config.yaml
head_dim: 64
norm_place: "pre"
extras: ["short convolutions"]
init: "normal"
init_std_up: 0.0404
init_std_down: 0.0043
max_seq_len: 512
train_tokens: 363000000
Each number is 128 + 32 x the weight over its row's rms, rounded and kept within 0 to 255. Layers, rows and columns count from 0. Numbers have three digits each. The size before them is the row's rms in percent of the matrix's.

# layer 8 MLP down (transposed), 704x256, rms 0.137, rows 364-400, columns 128-255
100:089144058119140120091135147067147088145147115167149165086152149097155120156117135176087122000127106177112151087182158132147118125172116130138141125083129145149117142103129092150166163099063121153133127134110099152132151066115154136128177151111144127143135115162138127137088145116109162133133107115072100141186161124152162122128100098182199111159112165109083132186174104163138160124169
100:096152147136150136116138072132150133136178187104051157101153141087129103102162080132161218225110123128089129104155178140137222183157103128143107160112164059103114102159080168098113107058197082128116115147111130149157129088095086154108094095183144137170092198112134120184187168121154123128118105130164188146093142120103168171109096143061123083130109104109089066143115106123148077120134
103:136092139132117188123155097155122134171115180171111088151172124199148229170137113128063101113107144150087170102078149116149103120085135159207132112132101137139134090130125120129084122100104096143140127193119101096135096135084182096121101183166062094151119165123103133081084155108099125120094071147106121132157184044146156087152136152105085201117099145130092141094106147120123133083131
099:108123188134147117199156114132135159137141114128098178091115089131114081118169122150088109117123119100062104092141106142133155113137152176097130178106107171075211124179227128135120039138098107117099090103113176147164171175102119092168142191104136121111095100157128143125121102103110092111117116088152161133113155116134169108172092097179118126111089127121132141108092122118101178140176
096:191096096142105157134114083110102142159114114118081184148152158121083151051176052179098147070139126109102112126134120095124123100103098118138120083114142154144184081125126125129147152105111105121108110097122100123123103150116093164091179120143072138149167138179168145128161160193131135118141142121075103145149103121140073123120124119099110132143177147130105142130113121110162157153095
102:135146133130132161187150126103152129118115141149172167152146094180161186143090079134094111000166104091123105150151160140110105177127161163104146122164128168129121164117114105123176134141106146163173173077110165152179101084183110130080184121090117078117125113185105162112132097091158118114161125136121124149107113119160133120137091155158087106141104085120151130159126123118122156153173
104:128105173136118100130086154168104130088109121112101159133122160143105142123137146158165159255164100121182120131066108135129085149146197114131109137128110155178168080187112089143141136131199155106125146184131146121103138086137137106146148165145165096156064106091181158092157123145117078124129133164157116165110153135165111146167147148159156104168133084096144092108162102126131162131140
103:080193177118086156175111176108170129157117149138161046151119133073127136209110112164152123031100131084154105084089107103131120129149126156078128101109109173109154113114085151122152117121153161064137109161110070153100131056134164087154113131188075139165173144121157166094102160166099111110144222100109126164170110141121166148123075116171121064154136147188156129113148084119138157096099
096:126111105095125135089090105146130138120103155138117177145078075123185160098148078149136134025128085143104142197101130102130080149090129162123166144144120125122164128156153110148144042094130078141073092155117097170111124182144091132141139156104162133154119111139161118130060085107078140087111121114075165192189107111152139132117137107200137105125136113179188098119135074115135146127163
098:111112164133131097097075145163103095102100114130137147136123155112111129106102173070126086188100150126114178076119142125124154131177172114095094128193176110111135093163126164139155075147125158121170084180151163145117082162124116112141039104074084134164157132141125147168144088126147043123155099130112129124139188183143134156171149110097115181114106105131078118175125159119114118097117
096:147108152096117126139134147186092109115146065151146116122134155055093086148135085101096121017126075112154149159178101161141134149061118076140135131076129101147158133097168125148168122141066157165156109219150090067162098149046141153158147168104157103103143084156125115161167175165090096160117084143144122088128135079167137136134164110144167111151125130166098180180100124108160153097117
102:103148160121108096100144122136180117156076162160119146089139143127149133175146135152079195255079200096163080112106083118138175101173124133082130120102121169080120171088105180162165146118134124137128137110090193123071076053148129173151165145112066124097145077111113197139145122182153107137123131136118086083114144139120127110151126110146110116100098107111102090097082071138179148144111
100:120147138199127176128105113143172095107106170161135159141170136180152127141116140048154134009161119153129177178151139181110104132121096140160126082170153104124155067156202163114103106068139101135170103084156084131135101072122189154134093151125082082106125145144116156156110184151133107115064117116136088125094144152175098107161123155135095037053158181086131102081123120092165129146215
100:121172086097079096136088130132111102155132108073163129120148145134136135115153121099126113194136150110110102063105129177139111091156109096125159157167105139110130116142153098158146156144115126123128126158047105128054120161116141180142122090170100101185087055148160123146133137133099163139135167088126145120161116139111147133176136156149111130137085142141140186189132121161109166087124
095:103102058154128138117147114091188081092101158159098143134158105145127108144136078133107114048191108138106115143131168121116118131140130159097092123137071117131096111141131110066105135126123096120073132140125132103127113147138115064138142131150168111167145160104145068083154150110166129157054118093105116193126177147067145104127077165116166086123177126119151116090073138088162188159140
101:150118078144167117095095138149131090135098114115154129156142117134127109157123127099083118000112129123153131181149154152108151137161150084126063181089157141142136124157159184148086088144090118101133162113113071132142160142134106123072125033153086165112083094118151125145135126142115126166112148126156127120170123152135138164145092096143125142152204148097095108149152119160213132140131
100:139149110147121127145141085150115102117131136127115152133149130085143156166125058123168144052171064079097182158118106139128088146094131184165162177149123154182171128138173145142133156135106101105166125114165080144077063136152163076061166133132132121118109187096127110146107107170151125138118128171092168146134150143141090073083106137095142139113141109156146076124106111178100159106121
100:161086098158064152138121200162134143068112119107112079094117147157122107101071073125097081153057141155147167158132127107092152154148116163166165189093176123148133067111103108137116156135093105143130144169158124103163125120106106157172159091108084172129066129131181096083153165117149080099116141144135162133116093159139097127119093105080133105113108147112154143121170160171186111127145
098:067165164151190128145117171125116140132138128116128139117161164122123158143074144166098107014136086126136142166179105167073126116116070081112126155081151199157111151143161106131152144164089132118179167149160156115094179089088128136100123092178109166093139128100125151122158123152134093192107125127110153153177139179152159110171148178130105182151113106075150055100141125139127125131124
100:136117076161141141121074090098167109104088148090140125055129123127105095100168134138078143037172150126095157141114085079113207164161083174149149168107184130081139116139117101158101179045136111139093078158167161113093159132097118135127134140167185076073149156102178119141100119119104191115144196091167075121072097199167136115104171173156122124146152125150107106157129075107129146085091
100:108148131147061160143122138164153101099116122161158050139138126142150133149103108122142134211123160149126167135089137054160180121124172169166120145224174093091162133137153172114135124150112104122157144142122126165154163097083163123169119099099120170071167189080085175129153091127156063102175147104161136119079109169121135105133105130145165126148133184129149170048137131059116125114097
101:167102099109121148134122098139104155164081106133144141151182106087158094090130069156114158123105111059130078157171198095100143104126076106153133150176103106146080102157147109140086146185120067136131129170148187148137149132107189168114183099176094105054116124155125108156092104089095149146121115133170137151094093133095135054080175116098140128067113115118122075142134144145140118147090
099:107128157129098155149132103141105205117123130127161125187133071137202156099160132126102141255104124107188142107167147155123107175102122152181150142102137153090192094105121207061128144148104133154175126108131111150186130163109103151083112154135109145170145105118172193127124148127098047113131118144166131117108141147217183165105096114137102150162059132063132158138126202089169142113085
099:163150081132164159129127150141152161105160141093144121082151134155091143117073138154123190095126117110140116150090076105132041124167119106120114157193110123120158143096127137097120098125169178092142177121096119097154179137054065174130175123124159097119138127129126153061096118113114032160126142103092163128113105159125149133068102153167131133177103161169106098125117144106128092153132
102:160109078141118051181130085124165184100126122100101118179132131175097158132086141128174064108134194149115126000149099130115120118073099154110187140137111188198111158086163177109122073144121160186125136107086133149138165122214056146137149074157122165133154149121082098126146124134123181100122130181108117142128193112157059151155110099126103136142117088162145142119098131109131150199107
103:087098118153107124156150142153166147152133119100113142113131116088131113150180143107164128155219107133127148122098151140114104158139122148183153109159102132096155123157107128151049108126112177103125167094088162134140155109139194168137126153184171151139113170082203111109156125107101175087161148109110121128121158137166104145208118112173188132135106145073132172072143137106106107165156
098:176136066118127152142137146189147128143140132137148182136159152117173107149132125151174079086165155089092125166161122066094181148214176131184109078188094098122145129109129151104153195111098156172152124110122082093118164108130098104089088114229153110172142115166111130141135171124096130111170184099095159104146092161158148119137126123139105177127142174133131112122110147148136162167153
098:078140135108158131125121157074080150112080099124141158063183127137148157138123115081161153046129170146153135096132168091149146180129128106144156136082074189118093159085158143110123139132123086160155120074196121117183176144081149110136101078087101135070138110095201125171114126145157113170120083129176116120075116060134147111055096093126096165140073101071096187131128114086131134154169
099:140109127152123112101146152104151141099087120156150147112118170102121173104163163139157124164121170193095147117104129108160159102197133114152151223129168146097116132109130127127094201130056117201130150143110179147098106119159117119088109154179150146186120131125168104119147166140066135083162121136111168180168211162152116099130184099093110182094075092193157141139116108108117109075116
098:192132074103123173117133110120127109119128088109145162145075091117201149123078129103208113114109156084150124171083152212145152137141170114168117089143139125105166165184130132171117143131134083091062164153134142146152206157093155115119122120159221146116096126148136200116136145150150160133198119159095154143144187130129170087156090169101086102144111102109173106153090118162154111133109
101:106138096144155142145189074165082173144166134139097102121098104119161085150142140147135148112154144160127094151135130093062094130102054179127097178178111129083103152144111122136214152117064112157125092128089138145091125192139117152136112168175016145100126165078190076156104131127087156075106095139135177108154081086142188108150126131085142138118052098151188148124107186052122144160133
102:111078092073137083083150145183132114110115109154129111124116122098108091094110092114152145255137139086100133103128139152141070133125142128145096148145159159111127099088122139135127103105087172114121142123108153137091151113165150103107061156167140144108100067135219079154140135140151120116133126135101181117135168118173155147141140148125102137102083088132107163154154198100153114109152
102:122152163078126128147139073117197158121138100110109128183152152136101124101162146104142118255094091127113124140139202082100108143170108060113133157167097102120153050129161131167066120146178125111131142126182164110096151126108146143084116123162177123128158076142108145140156125127091122121089107121176123103149104113155186150112134137080090089093129154107144139177135141115128140184108
095:132121092118149150110125158186112079143163128121115147130113081076126122106132129132160186136114100073138096131148186113173177155132137146143112135139127077146152110142111160116078156138116127147173081071130200131098125117159109088123098026099098142197161108175154171107082099167112105075098174126090173128127057125135137189132092167175196140029128107062131099118095108095149091115161
097:145050110104146132118136155115101154144138159109174109148129112089130082135139167183122140255079139096121125092108146121095081197156109106078126143148100097129181137111096177105079163150126094118161170123147121158116150134100127172092166086105109103105107155116149145138124165120156081122116111122143088153153111108140091116114125097113123156134073106176122064131116117113137162133100
100:127166163142107165067111128141098127058093123160087117110140148107182146141176129108150131151148153082139174159181123132091101185095142103119111149143171169127165091132141138125091098105098137108124103129090134118100051113049088141200191100108138153128119086175117086134070157094091161122088132138134106163074144144121146108119165136190171163120126142053130158123154105110117166093129
096:066127130128159167145126098129087127164166064158137163110114157156074055138198127139159112042080093139109120114177105092092110093089098086127112168140114097117099152110128096210087110118080189151094151111094090120162093101131147121123127105118162152106121107142170106125140075124167107126123121088122112160155137059131094135092145144100125082116165163173124116125107139164156103094109
# layer 8 MLP gate, 704x256, rms 0.0935, rows 365-400, columns 128-255
101:150136087145071081100093071148115179074151128146072091186131104177116107131110130160172076137161086116066164141175160095119124160160156089122136147134146143130110160141139098150072126151114105147124131150124150120044097142144079166116143114123118142096123121158121106106167076105113128183174124125145114063172048151091156094132143125135197113091077154078136135123144132127079147104142
099:153052099212132092087117139128152157129130083153145092164070159109105128131078132138154145144146154144144091178159165127102098104132096134101104146145111164079148188139073088135109164120174166078153117046088123171138099107124095100094109186081088052083139119150080151119100206098095124085100135136140161120114134145148168142160131129135142088099135153138149094113147131177162086145159
101:150148167173166141080095112193119105100132154128167068141050080141108127100101095136145154128179129126093150159104171117116123106054148089171125144109128114177114092148171086129184082120112143078172096100113172149130157140135105137121119153129136245173130199128164130119166090157106115145100117199176138108151107088097099131165177133111137143110120103069096061091185166094099110049154
094:093136148090084151071140132118100132127097135186120087087115119177096212117074138167084158132110187119098045125127122102141121127107079145148136167136106154151072098116083094119109134129130065070160118167154182114158111140131104084131119089089107090082186125075153146091129122096172152126145094084136113098077106050097184140102123175127109114074103141100139163078134120156076118087123
098:196144151116143132064121119109201117123146081186152119099108140098084110128103164142161178126120151113109133134158061082116182121117127088181175092117089155138082137120151106173128111128130142111093162127052084081129142158176102083097164163160127106141169109061182103097158107123136170135102062132090166145097132120129140167114080149172090139169091122140137122076096147161135117121091
101:112093087126089147097121166111156087138115122114094129105132081159107127198103125136121155142112146097080177134163132094158139143110101152110085207195138130164121178121139090127126156185105115108091131162146109095096095162133115053177091100120101142166117138101151131074121174126124155125199110156048106048093147170082138134142141121103145135063131135178150103157139138147141085108068
109:178145071141154126075078144138169095128137145138173129172098110154160121067150111205123068160197113136155125110137092105141109116068104119112123113173113170115153183130212103150115132134122153137146121109108134102116133186088130114130031140120108103096145122130108078107105116106122128153130101181086146132104107178153091122193151120126068106058122159092092122126137169138127121163133
092:102122136141176185153108161158127093170128140104126130191080100108151134100098149111155094130103051128089076189153146165133105125119062118153092102171102141121164137102160145144079106164122137122135156086122132146126175188147109115081059135187107125146067171102097148100111125141056115165059083129132142144159114163148142142140191119151104156140132120094129152149152139154116097130149
099:170108176113133176079141128164106172190111120163157100179058074119101155126102082133102090135152128086106043190118080068141140194134116096150132141165182115133148109165115122150194160153178107115080196129093147137139148100120094107173116127121101114122094169126154074083123150127141171170202145141084122108155083142126159159147114121146124096084125168115116111139120097104162162111080
100:189159100166133120114091121126131157094086129154155080150143053165147115075112109142099138158147131149127131111149188152092159163207135162121154130127166083122128086148104102139113104145146150106155147136109150110052135139147124128106160116087124158161103147154178120112178107129054182126174078159134092092136116101129112237089146184113130126139119104103142135135164152090093143125128
099:177154153141162126099109123067062094135166123092154144122121128132155150071085038108092135132139159147114113186131136142165147091076114128170114141093100072095046133126175090138097099112109119179160081129131121102074137109158117107047131116100127163116132108106098129073111135169133122150158093145126086114218130094098180138192124032114158161177101114151152085144104128094109092143123
103:116117147108122120095105117127171134080174112129133128106106153187156132066122084156120149143097127140128091123156110105150167136108118115107114141102062127094126224023095116131165115178136135054138228200088081138149129213156129129147141080177076138160102059112131110156139183085092162145125164112162156101083134100129155129092150160160149146151065094191146118154099107134137102103104
099:080098133104106092109065123147064141146107171126205132107116087137150165172095107166157153129143127096085061139155153107120139124152114175084156157124124064129099220195028101132110142124119122131131171125097143132122164141107115141114114155116139176157172141110094122092123081135170121111189121111136096144160147147144107097109089111188167098115073087075186117156079113132073119119119
100:152076061159136130093137144119133101103057194181142160116140194163147120113092185137155043141127137138091064147200133127153109091098060086130101110179071079114114182127153105175144117146170130064134172114129170138059140136138143117128173101149181136108161088113121107101089130156130073140121064155094101101132110138101134097146107094095185126085105116127104189106148155113117093138163
100:106106123118074094079062113137079169112123179106140081101120142086109175112155157144055114139083167111119209131153154204162155112132120153155144115157074087193141125129055160119116164111095111084158114174134118102107195131079152125177099104112088166126140101115119146131132171149162097125175132125165104171088138173084118178115186125189116115125143116122097165149133169129070156188073
101:075102081090088118078104138103106167102119176144168118118093132194151080099115098159092118153109128077094104080109120138138122139161137134080166155166138092178133133180081143137144135085188112129042133145160177097079203154138127143133075164167182087133078140127186135073116115142049147089122166078122114099127147097119166115152132170134148126125120082146137132080118140136187127050144
097:157185053147127140073149152108110150122095102110194175132177083115151142146105111052096112173137096125135098118169136095079115140146132092111115113194172092120123162121083055148189107186142171118142113106060134127136115106117124121163109116150150159153114145115139095139077149076131120105094110167171150110141090118114126138129121172128165051123159160108150126091140214098071127144149
107:130117151159076155087148159163151115101128108112190074138158196182092105141085067144123170143135114057130072086119166136126103097122141089160125179139149113100118130118169092101179115191133141114198133161130158079072088109142096125091145133168105154140142134136136106110126141143155100102180117134113124156126159136146110106143142116128140177143075149141145054089116111182146123104119
102:119172133174090126153080078056097164068168255087112119089164142108147089152111129099099085124143143080114172066106123105133166089056128115136134177162120137158097137096140107088053188146125091147134130137132175116120143097143142131131106150117100088113110154130158188119062098135062130062119114075111095118112122165142134150135104146178208148111110100162125159089211132104157162096106
100:128103120136096122097114103152158149104175123121131113170157115105146101182099154120157164147104129088141135151149141092105144153114116128097177090109142062206157106083109144128097082155174155134128179152167078138112118098125100150096121083136075115115113085104083141127087164144081116130149104121096122172151139153153084115150103144056100191116145065094112109132124149090151124127163
103:138121137116138091133128091109120087149088115121129110120149110138186110143039149132126139153130134111091123123197140079113166131112130098175083134116155128111134124150080086146124124153187122111095128102189137153116168122088136060160107145186124151102099117162095150130181067152093183123124169179176152130228145137131109100124107151098103180167101094164133130148128160092113121109118
101:126119111104180067084108133178192135135144109154131067121131112088120117111110115065092143129108084160147102130161150118100180132149193145159154111148119101100099129134123091061104189119075117081128158122083182133143174145118123163142120157124132155162136087113076122175126162127123120084150156174133119189133206152137193091131105172165119149059097183086112098074154139119154121087194
100:094101135145157173100067132158137093131098113115230071095061131196090102146157142083175148143191165101142071152137115133124152142100092081124157167105154147152133128147116115135111140131088133141204066132120131154120097168110102100037086165141149128137063123185140148155116102163121191085137124134047103087173150115163113130192091158101200099101148171126116088078120159112103136161122
098:134078126163144167135105118113146157151139077135166114109101054090162159158145113138189139146141181146166098109122108121138150156100101099154165099191131117128119141115097120114078162178156105156127092137067155107145176124141077092146125131146063123100162108123112039168154175107161131129145076070119164114165143150134167149122133099098088118125121087142110140165176156112078151179083
101:091099062136153120120097088119125200109136140163156120121172139102177135106100087193081123132106138165092128126146123128197153110132102188120115098149189040162101099130108125172086120125120131156131165106146110134101091163147142109096154082161159132112126128154191086118158146123111156129126108121105194057102105120133150157206131146095129132149164113122076120107093174105096160143166
097:148112110181110134099149148170161164167099151109132141150046116153082144105108144128118157146171127134121106131162123140023154123124123112123104107108157107169137092106122101165084155119160166117133139156075153102137110108133023159112021131130138118126103152168129133115138098143192104149115106139139140107074141156124077109158120160134157174130181153111067097119168142109156127045164
101:130099097150118135090138138100096156117120128113144180145081120105122146137122084087105085101098116136100094140163181182139076175100083162131074135096120174152111134134091135102123090089196109125156117185133082104114060127101013117140159119160102103141122101143067143126094140158111162097092112132173181132150130150165124129153085122165120127121157095071035108147136156158121107119103
103:109119061204143113120089113068128164182197134150093093095120153117109135111128125176129124138161155104132151120167153085118148103108119169134154105125102121129148136141208093155114158172051141108160135152105139108123138073123109123085133164136112122118130098111111049165117123068059163096100168118173089153133143151135128143157094133156099192079124107113115172160149139123127125102164
100:118121104102141104085084174107171125110094112157108141209086122157146132129128111126120103138127143078156113187108140145139121104074149114075063142111119120167080147143124121171127164195147139183135136156135092159166158153125145124148115112144129142186126123111146118145052121162097139125092084175154172099155189183138120067135141133192075060119146184152068136129122193121141158141112
103:105150171120148091131117094161139109151146145098069120130116135072213108153120115181110098119116094156125107029154119056110127106164086128138105084163080134170174132093100147130137132177152135110167108117149138123148135130051133200147108168132131170076164148087151087131086100135128130117223144120098151144114112160156171144098112135109146170096112172138168089102162134105124131086203
098:146102115114102154087106077150057111132145213151132060096093083157138114100085131096120146184137116163185184155162155106139113147112046124136150107129107111142124097069130062170129111107158120175130139102140095107113134048165112131132106150133116130079124097047130132121170097118093144110102072146120122099148124134175164058119044082066112145164096078142151106141177133190121116091172
102:172134108113127095109116117204166107121127125167175116145128161134058146092159160105133109098124107131105152128147139163084151181180125089115182153208218140106111130125163081169100152144102142137150135140093156173095152148115067091080111112105134111119186119092077118138160085137135140085147113140150204164171154136128102094139082149103147120100132149075172135061140165093119111098107
097:105089085158120084113113093089070158119126102200113055170083145055154086090104131092100140105124143110159091150151123158177089114086133111085076153127141098139130085103137141100168102122152071174198125134154136104081172088145129114119175066127132139090126163142095149146148157176091102105090111149119120130128113204117162118133136122172154121140150151137095173149153189138086122162104
099:087090156158100139125109156157160132115160131081084144122201120099118193115100108156123062115114080107117101107133144087100147154135119142084114131180058135152135154137188159162142134089131116118116149149136180138168126139103074081094119142127113115142156146130181204084059134112122181150141083177130150105172127132191036143176123172087118175133123130146133143131180163134159116137108
099:097147092099105102078102133125119078124129184093140180140102109113150147133134132129197167097174164036067061124144127200090184101170166136140096152133174145122103172137121082187048113145156129129077119120129118120128103167119124183076124122148141089113144082160127114144131075126064160102094074108136175111176089116145119133121125140065142128085169166081098167167157139107123168150151
098:156092171108190105089097178112189112108090102139109159111107132162152106161179178136136125138151084144114097135108142116155107097110072135097118202153135144138100186153098114149119119125063144118131102137134120119161067124144110121145161081081161210170027069161184118157131113113146111066102141060106131126162173180146184134133102171115117151134075148118164151086146096099154133085104
# layer 8 MLP up, 704x256, rms 0.0943, rows 365-400, columns 128-255
097:150075146175121170119135129170187169130099108139163150135097136033161136147140152081101143154111164198151070059110055136139169121076155098074109160168150167114115172167085168119090166107147128129111089121136132173116191087162107084200087190137114150141178140150170138138156180132142151106118112146161110143104141126136113130151114158137111044182134103140120153115124135174148109119157
103:111144125103128182129079129179172125130133165128118187166103131147119121112110150130106136171078083095127132158137042126088090141143151074118127104124145145125140094148125098212115119144138189197128118140103110189116121127079103167142163123165130097098124098092125156125200077136148143147081091196117096085090049155074068141144142144139193090174156118114109133196112109166070163132103
099:134065075099161207105118079126086071155144091137150141145150131182166111163117100157152138115114132140119073124102127159142114131122131128115157177112114104136119128134166152107154181106074165152158135127072188152041133071081193144115143141120088154172131173125105062117149152057096078092098094102116100141114129096140105123107145109113121136157126070163129096138110130134145118108114
096:132106119111075092151123145122198100118124137175126120156123153132100157165142162163148164129058195116113174143130163116133160165150124121065176139119107162110071113121165084071093135159120089111152151069143181121185120130119159126087156091068101169209161161136107111103162076131120103096130133165147115166069111114102137141048100065162213167116086157136113119101129144091128216146132
101:122172125140127137156141111099146111088108075139153154118167158073149123150077143124108136134160146131123160093119107159125116121136096090057135071154113106136087149099092147142098176129165146098143108096105075140121079125133112154113147143105118138139177112107128159094139136177139114148106169182152106099139087140131133173085082149176119147173095094131122116165138093181111087119148
104:107102103153169145090123146159079063119099099111190105184077123085166111140110151155134146137134107146114165124122091151112140142137124142124113108105153095120079110065145146112117087108141160089121142151124167140246117135137200098176111153129186092086178120135113165157102169163131077178114141102163141143113153089172074120137114136197074095110155204106157144125168129141144135113095
103:087133112117166076153134104157143125114144135106122170140174139111152131155111156152193105138070118137164148164092128150139127080107124104189208097141118156145128109118090146151104159131129135202144127083156174126132114170117145094104116171136100110106141102172154085133163070065150146142141130018115134145149095141158132165142190138156165160138178119128184137123156212108116158114113
097:134172169074114137118129121099162115094098182099111125130109176062142096148077109151143122149152122097145072139151115139174123135177094113125117091113142121123090138102116141175118148147125147149163135095106165124111118143165106073106105104164147071080125119112136156166159170104218139155142136115122122138120119068102100094172160091087160178073160104118097144179176082099074157144079
100:127094139122129117114157187121133114121162092065122117103126151123093166139135073204081181126108159058169139130125110112116145168135121195167178093145143094189143128122094132155211102105111127100127140137147140124108159201180150160148157176152042160117130204137151116138133125194149126157116091173151174115155159116152126128092204150148121135167074156104151057097128112117133121141102
096:123113149171133153103143219110193190163138118103143153122123114129173161161175135103124069115169120065137150170102180144141123132153184119126111136090162104099097155157141148079151164096094159132091166160130107125136179175188173149137162138100145160132089134110167142154110091196074125126095106169114081080139114096129124172135126104086148152105130172124111111140049186122109123118113
102:096068115157102128113101126163133135142140108122086093060173094147143120103170177144138191138078124097169139127087107123078121137158176071091115139072058222133150125171154108152148096078059127092106159064154099125118194155096114118158202152134145143146120147124155163093142131084124137112128144134053118114071100164115166130121103154079082133093121161109166130151163147061120155064132
100:165156159105154127118120145074155069124155156132120156132076112140165052132108083074135173140109201152136159078120159121095107076185192144123119165169164104091097117123105115198152092102125148039044093125148100119114141133103119119132065130152104141144103051073181168091146204098129132127138130113102177138108147137110114073146169127129099133117085151171111082149101136121113077116134
101:171086085153074205145113137162147111116160130174141154130147059163190158167140128135138172143115156104141097100088134153057154109046048134130149135099106118095063138117155144078094153137112127106121172127141139123105142139149145115131124105085123085065122119125104114142132102122111207116125140151122144151098185142183195136102110118062137143171154072123173120143214174079124067144088
096:184165124086100077144157137148090123198111107154167106172151088129092126145184070149134131125133134108196147077145114114154126107110096154067113116160114103124150178160133143143111106099139092121198121198058114107091087101172124163105087094112130109202218096117164117186125121169132146124157110146184128128152139133119136134160149121101159144106150112113219160128156169095147104096178
100:115110168079113142111130080140120133144104114133120095082148126135104137148184136138098198129088124114099137153139077122083183123112171079184145150148054054110159104133104137111150180059079168079144110145159132196108136146096136172123118153122070110150120187100114123135138185132103121122106144026175120122157071194109138166135090136123136121137102107080086138137088149140155170147115
098:158068192120096131162140144151101168150144120121105095091185115150131133123098143190125047155152075104090111099095161112126081139133153064047135143096118115156141142165113123083091083131134056118135110036144148186137072159103074152151183072106097132129139150098163134051111109128108187099138135161107120087117082138075130074092133157104144173115094158133119122140049083156133182135137
101:119140124103101104119128098139160198044134150119139157098126113095138119086115124131109141105153191107131128114136129132105176126112099122182215174146132152106180153088125151116150186104122101114098146120135193081105130150136140141128088156072189202174135126105062145182144094079093193092141130173099114130152109102121103110082184118108191140126112104100137132087135138121124172089150
097:107157055142109078104127153162176167113143121174140164071139036089083147136141146149184109168173158120153127118101148143123112079070107160123201165147072103070215122138122132116211163088148130100137098142156085139109151114138095151144146182162109126124143132126133095117119172123129110109087152122148166116182106160179105097154163154097141111130084113142094126081121120177152141154074
101:132071092133134138087086121105078138162119146114159099138121136071135104192110107106156093118198098143139143106140079160159161149091111136107097224154172136124158144172181119101162162166087136123147157119147150109143161055129152150167160182187168108140177091109106131196133169071143066086164112127083121153145151168196187127113159091078189169099092111154150159091153115081112129083108
098:160146149160161166107125160194157123152131132139093140063130101115076146128118093079072163103132103114099181162152166116161143119111124139149156146110177147185088112127165137142180091116167179175137108138108176099083129095124084158132092111118121170105083180179143065143174096180142134116110132206165111101101143137159180107061126140162164105125147142113102077149111120105140142152117
098:134163100119077087148118160167166166094157083175113123098136142109100134177127147164139123135127130131087102157132201137110131152145087119118124151121063091105150152176114132106134120103108126104115087112091098165136144136159104124140087156118114217122138109218097116093133137125122203124208092098089076077096141084093154095096103136173184118105156071127161087136122133118108147077121
098:134152109117161101092087152110094084099117133120137127138117131185109117078132137118171096095093075151144136183095145134111072104123115118156060220123149077159102092145063140165145168123121120123150133117135140060053101111151103146130077119130165127129124152124213118129188138126160116134104076103140118121138168151137128150171192160085069167166137124145154188139124069179134099125122
100:119122094207127149131159138042176121185125171195109162218125105144130072136162172142061138147174150112131125147103119134113112153167175125124153121166166121134196100079105156110143120141113175187100128102062110080122162117137143090152105160148157109122114108225089171056113141088145110102104132181134133130094124145188066093133130164085099099145145161112207125151127087080164057137136
102:138083113102070146100155147111172158111147145129130138179143072110113155144067052079109115102071158137142088119113166162110100154126117144106166135135226086106102115124106097072132128119122117067125112124075154128031168143168102092191063137163140104142160131164157098108049140094133142122118170122122125171143090110145162102108133174089159155127157138066142151109151137105154087073092
104:130153161126127112126102138081138199100143079116134148092121161124103201145154172093101158123144150111090112122165122137122089087100129166166174119157106144054094139105085098145166182096071163130132140159109149067116141148167137085119152113151150155136035118142123149095106182159124174150063150068207135111125086177118169122148093118132165115102066133175138122192128119117108163097048
096:089133148140125146139116084105157131095161108108101132114128172155128167090100069150207094195160129071131162138072086144088118148156165159141157214118137188102086142134126088071167121091133147138111082153154121105130227129141151129058189095090087146145112185151152150146143078155154130063109146199099182112146116118092131133105090157090137146172121164093161171128160072167080106160126
098:128057163105119150143124116107247155175055179086165171107130119193141127126171125070147139148081112104083160126111174160169135080178119152183134074154069163075136083096138117136142102095138136152150117180127113149084134156180117177093134116152081107157127080159152130159128126118123092151077130140152139178124158150148128100138152132157144084166148097149080181127117192112184139118166
099:121145129142121190070134102118157175084221159132110130108132086109133099110138175098153130094054216109096127105165168154124141081127143078074112109144153121115083084186163136135136132083059119108144149133103132107112206140151137174133102165124107120175102114154160155191092119079141182152092119075105101096154138147088175106100111140168096124095114118173165073076103142105105150112161
095:106111098087187070118130060170101182160152132141104089147144087144148109157150153147125104124091101133143152117113142132154100140151130046125192156162145065170108143139190089133127118093157119121098141110145143188130142190091106079086127162114112104165122102113142134082150182086139111186216158137095129130148095104175110167102120079170137142124141149127142145119167122129108102112191
101:137088206083129093143156155171187152107090126149155068119099153163115136108087195155160096116150169138108147120156168115147095113159081076128082155118139136129190160116062090082159127103092172100077144149113125140165132158134159139082144129088128156072157135075123110151133148141130195115164108122164083121133146144142079092105139121156145089102120093125122095087119094169101083113110
101:125110117058156136106140135105141178103108138187084108136108117063100136097135132141094145103119071110142136100075124172155169119126089132113114157115113126096156124070050173117140157140050181077194154110107144110174048131150150060151122205113085149160132089178135108147151124096130143135179173118142078157129114109117138175093105125168124136136120094137158108086084118120155134093148
103:093143111156143110083131100098125111143115117111084140127127141135118109101079120089117178140069113141129187115132166161136141093090154138139172151127141115111155100121129143057095159194193119081121118107156143185201125130139162168167146157073083108106111172151117133177138117144194158090039171159183131115110081103146126108122124123178160110094146133147143158134107101175156134144177
097:128096121101140097106160133147101108121108088083106136112158187094165169107107060133180133142099061135152160092121048147106148131131149194147135144157087144149151155126152094086147120090109177154110126165119117159139146172115105190153093184101136128161160149096106151145083098134155165148083129089141054147128166155164156183161163113176165136154129109155114144085105177120128125159140
096:118176102108100119128130107128139086142101091135108101133143171146030124159156156124123110122095161146069130146147053147144131126109143127149095123108092072078140117142054124088179117142112131118100126133149105184125148115181198146104108076167127144157058153103079072129094177121175116081179132143138140134083167110182140112159108063158070161146065143141146162147101089149121096143179
099:072073069120102127162099078106157189198106149107135100124094117151173101054155136159134148115130188177100125118167166162135089091189098203113046132165113086101158154090102127157167116151095138151152157105141169091114133120178140108118101087114106093136146186140077080161211134127067126104134130103162161154142090142092161148098091161142109087092120163144119128150153106098105135115181
100:208099131173148075101105150141155137123121080096138139069134108149061178119128163116144077150164161124074097150109134126122136120135138140192112066104140114141119077162133094107148105120121110080143069105158101171081114084095159209117116079101155142163102087159081148167157105126160131123126131093120143066133159089104128103160146140108114168158164132084167174137074148120141100164195